From a checkpoint of a small transformer trained on Wikipedia: 2438 steps.
Each number is 128 + 32 x the weight over its row's rms, rounded and kept within 0 to 255. Layers, rows and columns count from 0. Numbers have three digits each. The size before them is the row's rms in percent of the matrix's.

# up: layer 3 MLP up, 320x128, rms 0.13, rows 177-193, columns 0-127
# down: layer 3 MLP down (transposed), 320x128, rms 0.125, rows 177-192, columns 0-127
# gate: layer 3 MLP gate, 320x128, rms 0.136, rows 178-193, columns 0-127
up177 111:116112146129108115103182096118103094176108151113139095094135141127130103110149102147119167053133130105137094131146103126099115224125121129221105158137158113147156145143152116169112073096083095124093192039076125114078137175112177097166140143112129061123113079164061145118158088103108098135125150151075145089163093120154143181081198137140105138103136121129126080115119126120082088135113
down177 111:105179109137127132175129066176091106135199167093094151110156130161164095176172187125185089151186135145167127124116118117131147150075176106147134132127128120155103112085175127088114100109185141064117150104178162158115187097094127131134152160103193080171100141155126134135130106127167124159139187151139081175126087184112134125121189147105157115119139134126109093136112116117213123188086
gate178 089:118116132130132147138163087170117103134155084078080138133069125085141133124114118143182133128094075121160130153071153060157137107128099158125097133147108188086114112106108070120144132171115109156163082070158116181103160176125124069170171161112156108153141081098150121171171175090112187173145153126087135063122162125149132204202076116126128089153118144098143154104145068163119101124113
up178 086:124117120099161135116124130176149112133058188151106127078124152187129102099134137172149147120110110133111105089122104086152096131121094132171151165151202199192117130187127120163091122100062116125066156115106166184214187088148082098109158153118131138131105107132156093171146104163104131139138128135121187130097137113159128176082180169140124092160194094168129121072088157153132123145121
down178 087:087153103157067153182132064113142089175116187092099108114072141145171118167112107115142094127050155169145163090114172070087160099148156135182157156173159073096045181143144091119173135142121103110131128157110127118082133165126143098156161149129110134085132094143103121093098115086122156204108108139129057084126115128140158165154067106167120096108143156127134146133130133158166134154084
gate179 105:109124125079111062130203137083154111143069107174171079126163058106097139103161123100108209123147147118106149108132218162142133147118118095139130123120119069134149135193115109170133091124137114070116151151149167149160144131141113125041110160122087093116146134139123054130100124088155135131078128161130086151113109063110087115224115104151115129131145120131104137180150160122094127172126
up179 099:112177215096119076147152093149145134132108085156142094173129144148147091148094113124142101129141120193117112142119214136115161181100099125095149123152178113175140071109101150107055137122124112115112144131100162160091156177129139131134075148050181149094135098163111122226098130123157165053092111097074162158148113130105072122127173105158161161135127153149117108146092140124170119110144
down179 100:161155143150112127065130203119144168160088070104191097125120095144090132092151223156131127086142157154120152086136177121167144139160169103170146144152121097192090115151115138143099131166134085086134093116112102152185149108154139156068133156125146081130120099181069095131102100123155138103127109147114102090145117094131136153221161099157133160157130115148150110186135197143137081177157
gate180 097:163157122155147123125085112100115147095156163144121086131138115167101063008142099125115112171130146145114094091142160150091128130130152115160142104177142122166087164066115156116109160080167114091132163066089082144120152145075107136152133154125142172165097098122121153130115125122143089150120094018132120153117148157149090024118084168141130154071164126095110117101088129138116157086135
up180 091:117152103166148090060096118095159109133125193167159083115159084158082140105131115154136135115153102209117111111150053143137158182078147162143164105148160055053130119157130135078154107124112092103099115120152142087062168097144101149108125187125125175158206096156090152129122118131089077133101105140102134128127105144127144158129132148182100118135083107148167085081131076184164113105135
down180 102:136107126091128134130109112123124140102164122114171123068143140109092107086157162124118104114115195123186098155139083188106137160100134122141127169178104104155075212107111131114094193124132072104063181043124131134122154171077141133169095162156134151139141139086177155137135146130144098157167107078154104105108156149143204034147100174145107135104078142138101104131075142155165125136142
gate181 094:127088132128105086126147143111173134140079200129112117180115112110099183118136156129072138140105125082083124169117033142133117094109141156111157116206155117117093103132112096138063091213188118130136093129135155139109140140153128177082135170122140115179181149083107130177166107084126105149114126121153116126121064155168182166118168141172143117121136103059156197134124086136118081161141
up181 092:113099092139090191108118129181088179094148127134078085078139111158172132132121083126123119173166118156162114099163149110092170180140148097142104140053116116107143167097157112131167132039097134087151119116072064135093120111134150107199101089088141137107086123110161099046120151131121171091173126118101132153127167149127065093112144095161125139155097158214148126120157140140148121083108
down181 092:104076158147109180088090165173136143116105113110113089077133102165114119138186127120114102114216143114170163102129116082145134169147118088109125116093134099123101121109167142173104114030120149090133101144107115072147091118114138086199102112094179140123131075117094129075141119110175113106209128130136108160114165118113121108143135136136106187124074137151114140145157140168009125103103
gate182 100:131168150120163141090106160086033137150074093125092176113141121142082158134148105100160108151128118055100149160135125177127150133109104151117091080075172169105138112172116073117179145123132120101161119126047126112110141177136050137163143130107112139146125139158099061104190079149153060125134124143124101165166098139135119137075089165158153085110102078091103130176111110133116146161070
up182 113:111167157118114190097090150177149173152122090120063110106122173127136108161119135107124097080146121100088208118093059157104123098083133117139091154084145150126157098204167114187113121123100083096131102109153149115161132191155133135137129162182170134145079097076131155070125137126074074115123156171105070140155125136068126112125055123130115110116122165177138116159137071079128132153094
down182 106:125132093107179082130188078134135155087128130125139100072148153112077139123115114182083116159064097128234102140119133109156141123181087192103118125161113142166157181110104132087113135104128174154111135179091124107106107092065140127100115074097115158106132245146130175149133154121124169140162111140134141114117133118127121124158132146125116155129102084074121119082095203083167097136152
gate183 095:093082133081109137127181119162180114086152111131134098106135156144148120076142151142134142076128096108161098094164161092105115168193078150089189131104103096080137175169130124175141132136141073156124108102108147187071130152171163134147123106112165101119159135113066102162188107064157132087147092166191080151157123059074143107118082120093126100142143119093134107072177129132113116134187
up183 102:078153128166106150176136131112153112181118192054144123128181148101173115121123096130149099091051153207150118127078123124045126137133112113098162153105099134153126134103157137141174184173105156152108063114042081133140104114112181144114114101165122147067103115120134112112172115153165163120154119169149139141149101116106130127116118089103146135170204124143095126132145122079102148046164
down183 102:136149098086107140111085118134219146128120119149077178147119139105062114186081182143137152183175090161052105168134139108181107135103121144101096151147144086078127131176141129094110100073127125087111192138149205113180119131079130127182137165143149134181120117122135094125093162147093113159180190132129162152093088110107155149129192188090123119137145109133128155107145127138178126133149
gate184 103:091186097121186124134081105160108091153155096120122137176141124100095126105098131090179143138078061166094126129110105097151108165142146143108161181087065134154121158100101160077187152113109179150162163085115050140198150144120135151104177119097161095143156129137184157122120110117190127106096148124087164128079150174114170136146118107067197127138132155160123129116092128093168171086096
up184 100:123182137154144131113122149137148121108121140138060161146150149121128093111099131111126156196080087140140138105138184077066094129038150158094117105091138127143151150155101121073175145112109126173140188119090126152201145197078127148111106105097087104168083168133112138105122169114146117178114104130138155169134173124160206146123076163060152120094152141156147146143116127092135221108145
down184 104:137134163154093098151184120139167127124132154208119126119110138142174143175203150117088109128173146043092102141141153180106130156107170090096123128149150070154059132095165082146120100164142112106119133193136119160149084077103077092130102135155138091115124172088085118101105154129072115122160108121166138163177088091129134160091131148151055134098146138151120154126178176127183119168182
gate185 091:145154127111149073136151106127188116122134103147111071140100080093079165143125175139122188076130156124073148148110138199182137125156084114145157151137131137107156075123085049151120113187057123125169141149124195108054094136161120099123084141117170172101097170156134097159142120131132105119094122140142066177114132118101122149117129118175118148167115128159140096049099131119134119219136
up185 095:158116138160114122135141161085188150113067124069132110126156104066055141190160163124142135096113164060114128146171132157152132149162118127183161144183109168157119173085126097127163147122099097131203118121163127122111112128135084129129098095186158177148066102107088168162120153175181103129172085106158119168054144141153127097099150099093093130107116131117145100098142134085149160196103
down185 098:082156136128119139131088110104163109094071153194124147151157128121098132186128224120066109126111165054185126173096102158125113156164128095169136170138147159106150132123130110126143140110107139131171115130142136093098117158111099106142033120105115229126121143087156188125129146139096140105176107157116136136086110129096119083113105070128058094113080138167113125071089156121181159130133
gate186 108:132093116140127181137139139152162128114114138123074165139151128113213113153113119120106149142192177101089099101124131066129105107108115067074135140081109095186104121143135118089141172141096125063164062098139105084102118145165152186079079115091139090122106175140114129109115200138197112115132097153163078121110060210147125165121099114094104090145125134125176125072134157148145092143106
up186 109:068149116118149125127112083097105142132123097114178118070098098086051125138170103165150101094099088175132134132112145106143087114107206132177133121135074115111112170137107122168117126126169119202106153109095120099152076149119126103138175177135088162076142049134098089114122109138079184142094096135114130188117140045133082088121118125114124077136083095054114095155138121123100123108082
down186 101:168195109115129122148110090125153141170141100129135111081107153136095153112142119107123180150126094137136136175129122159110080141117071179176110140156131123144174141167108061133089100083090174141165160108163133143134162081074167122122094065087186128162156127132192180154178115125101079167164186123176156143153126167081124104095120113115089215130146176161120109130155125129071142066137
gate187 132:167198064137133108125101122196115106144143146137115151132144170214126116136125088085079127095126132152161163139136137112094161159139104136099122078133149135130100163186099110179172108169089129152150139139105133118136187130099162142148086240119166081217112097118131102116165093103140097156136128134111135156124050112115143147116140082106161158130105183122142141078197128171086114119145
up187 132:189107153107198113151072132122078107114167121125153135086146103100085151088134106154134122085124104164148076116153071129190170142189108114075120037109109141164118109151101140148165104156160164162159135139156139136122084155137165102138102153097134127217182113096135154170158091105071117109123135070134071144131129131145129100095120152111149115116088166220161081093139137114137090126157
down187 131:176120142109128110112169157141143084128114129134086095114098167159082104158149192150055098165039191160053166127187175140130151140111106109122162110170117147128140162109096089097103156140149171143138131130148149169095182095116139154156130171074162127175083113161150156130142097065146135138157098125136152104131076140156132171130157063139152072111126119096130092140135187175163087085101
gate188 089:145105123193142139122149147105140165194180149178157101077098165131198181093165142098079086133169093155130137095123048126092109146121097131134128105152129108153164102168141148138141148108120132194130151050189091196149120105142138160133124157151128138122115124098139168164130106172117123095119154073170129066114111108114100152146125034115150136151064161081145122144156128172141103079155
up188 088:150078129164088119137104127195138120177112113122167114094139130111074182085154183076154052160130060120154154158107089083193129152180089071100141138130061157164112181135141100089149137147100157111154124103115147144183175126127134200120180104084133104081078112123135162156109116143129048117133169122156149087193143134125150133147108081149138133123140127127134116112130133179116102180116
down188 089:155109110180124102140190106112137123088148122160141101121123097142083126143156112101132035200097134135076113114118126087151128134136127143121133200158088139142138165159153115117112080136085155120082140155139106175071145139149145125145168140135151107074104177151106144068106083116136065110086087125081171109162170117153157179097128138081114179057143064171136072136175163114181137131088
gate189 097:156129084163160086097086152086158159137134155190156115100105138165149174112121109110165140125110103120150142127189164154188117116107062128143118105188114169192073064114089117162125119147106136164131068082121122073127127156122156134193111141103110149099144091179127176109127092155207146147109119129151183172126108120102132099138173119097121159134145170122154104197197123085149106122193
up189 094:085041117195195133070078138126099150169097133122099133090072169095105119107111095132115143091133117082183133072081123147119149100166082146103161105171135099144119132067129112141172065126160114122154070123106113101133119107101134085140083136148133185104110106156153132166127109161150093108106165124191141130134121089161113059116112151095191152123131139141171155182151115178143122154195
down189 100:142098076151152140114087166085123133098116133190107092119091100147151153067121115118163124103078126115116102166152168116121170106130094132150129113131131149093149142135105144085117086125165083092173097075159103113083098125141132112151102082130040121136182082179127102082110120157119162093161159167120116112123148107114137078139121131114113088132113156133173131234193097064200107129204
gate190 087:069086121091130132143123148140146163120189101169131156120162097136116141125097126172142139120148121160116162103201108098110138107138041071133140135185105062110112169160026136109186118102075120136108106116084153126147136152131143106122070104129120119156150090162130112102114157174151069154112150078200211122121131104134109071142086127106165147119151118160097124181125129165159104146070
up190 086:174135170161161159089159101125105046122124137123119131126118163119152068088139099089121098146167172101111128130078178107110120144129175141150111135105179150135157089098221138163073104109158103046146188105154087122048121090116133095127158094149145136134124158095157085141104150068136160086110120187096079134165169117108166130129172127125074145146081117109133130079126069133100156123151
down190 086:160161127208150115151138122148109109104175122092099091149100117135109116137147141104122122128119165073116113113117111113073071179090177187160092135125127133132127106057148143203140121151180123140136248151127153127119148096158180166100117152118123107137112131085128073122145156118176144139096102142094126139168112122147129102071187110088152109167132130096096078072133188137037132124107
gate191 106:155134099131134138153117136066139219102199136126146150146120162126158129101175156131154129107067146124173160126126164118092114075163099135145086080090161107115094121120046099157164174118095105137152135175097152109128106125146149132126158083122189099132162113101161099139125121138101149126090126168150132100139218112178136170078147126164144130124007134132128142078153096159138080130175
up191 100:151040158130126132107125099124147182136153169146127108140153145143160155164100151145074130111113169140137129132119070146116165098139116121137130128132139143197071126103136116153208120111140058106133075110105082096109131038132119116091088147134148142101173130123129110131113156091093132101144146102111133045094134083078046127072170155177086144141132060164128111108088090151113077171093
down191 108:143184074155153132095146206091134140103148206143166153135133125097124081127105101150132105060077126175255189108056152112151105112133172172145113117152162131096129145167091130164159120147101081098111133148133136104105077153110117172138173116136114131143149081127132138158087131139124141138116111123172137136184114135153153116145107132126153160131084154136157188124165136174177085139164
gate192 083:113124080145188149135153138110143060125091150095182130162129145169133081121161120147103126158147120103132114206143157161141108084134110122194138103142118202140148092109149156157085083117099084147098162079146137177171146116142126120169126117125107076159150054149117144139177120078156038106170156123168153149140128122120080123096127137147105166198117106120203163153162131186106074138125
up192 079:110149115121124120171078102116122142111138116065156137172130133132120073128094124143091198093139126116113132160148190184074046081174137077173115111078097156099177089140166131156164131083161136147071115208122140159116068179111132124210107145145054108104104101176108133124119098124113099178151073144115131173145099135150123123131140085113121158163103099119140077113115149145124165167127
down192 083:113133158119095137123099146093169137106130133161070104109071104081127200162099147126163129127096142152157177078129132139131133159163172166092110133124115085116167146144115110133146144053157129112146123160127100117075118126089094156062166095132127179098092202116140140107041162137158162147077113067110135094095158084115162155171156135130138093024131174137103104142130082126185134160115
gate193 112:152173091114164105141108169105116093041232082140113113117139140089137104108131108141139156163154064129139145123128170102088125177152088149119130134088139104111127063182084144111100146125082159154128206122141131142119099105102115107146115113118122048103111119108135126126184110147189130198099116197093110178165172138093116147119126129083150162105127149118163159113136123044147174102122
up193 120:086130079143103133119091128120132191155122169134178132176159148174162146138173120139164147133111199103136137148070080132092130098142152096100089157134115170120153148131134142150154121164149136163193075142083122159073162124147127121094171115212119121144150164131189157113160130126169156112103112044117118083151073109086137086064083162096155078168126117128073067122124171145127162137149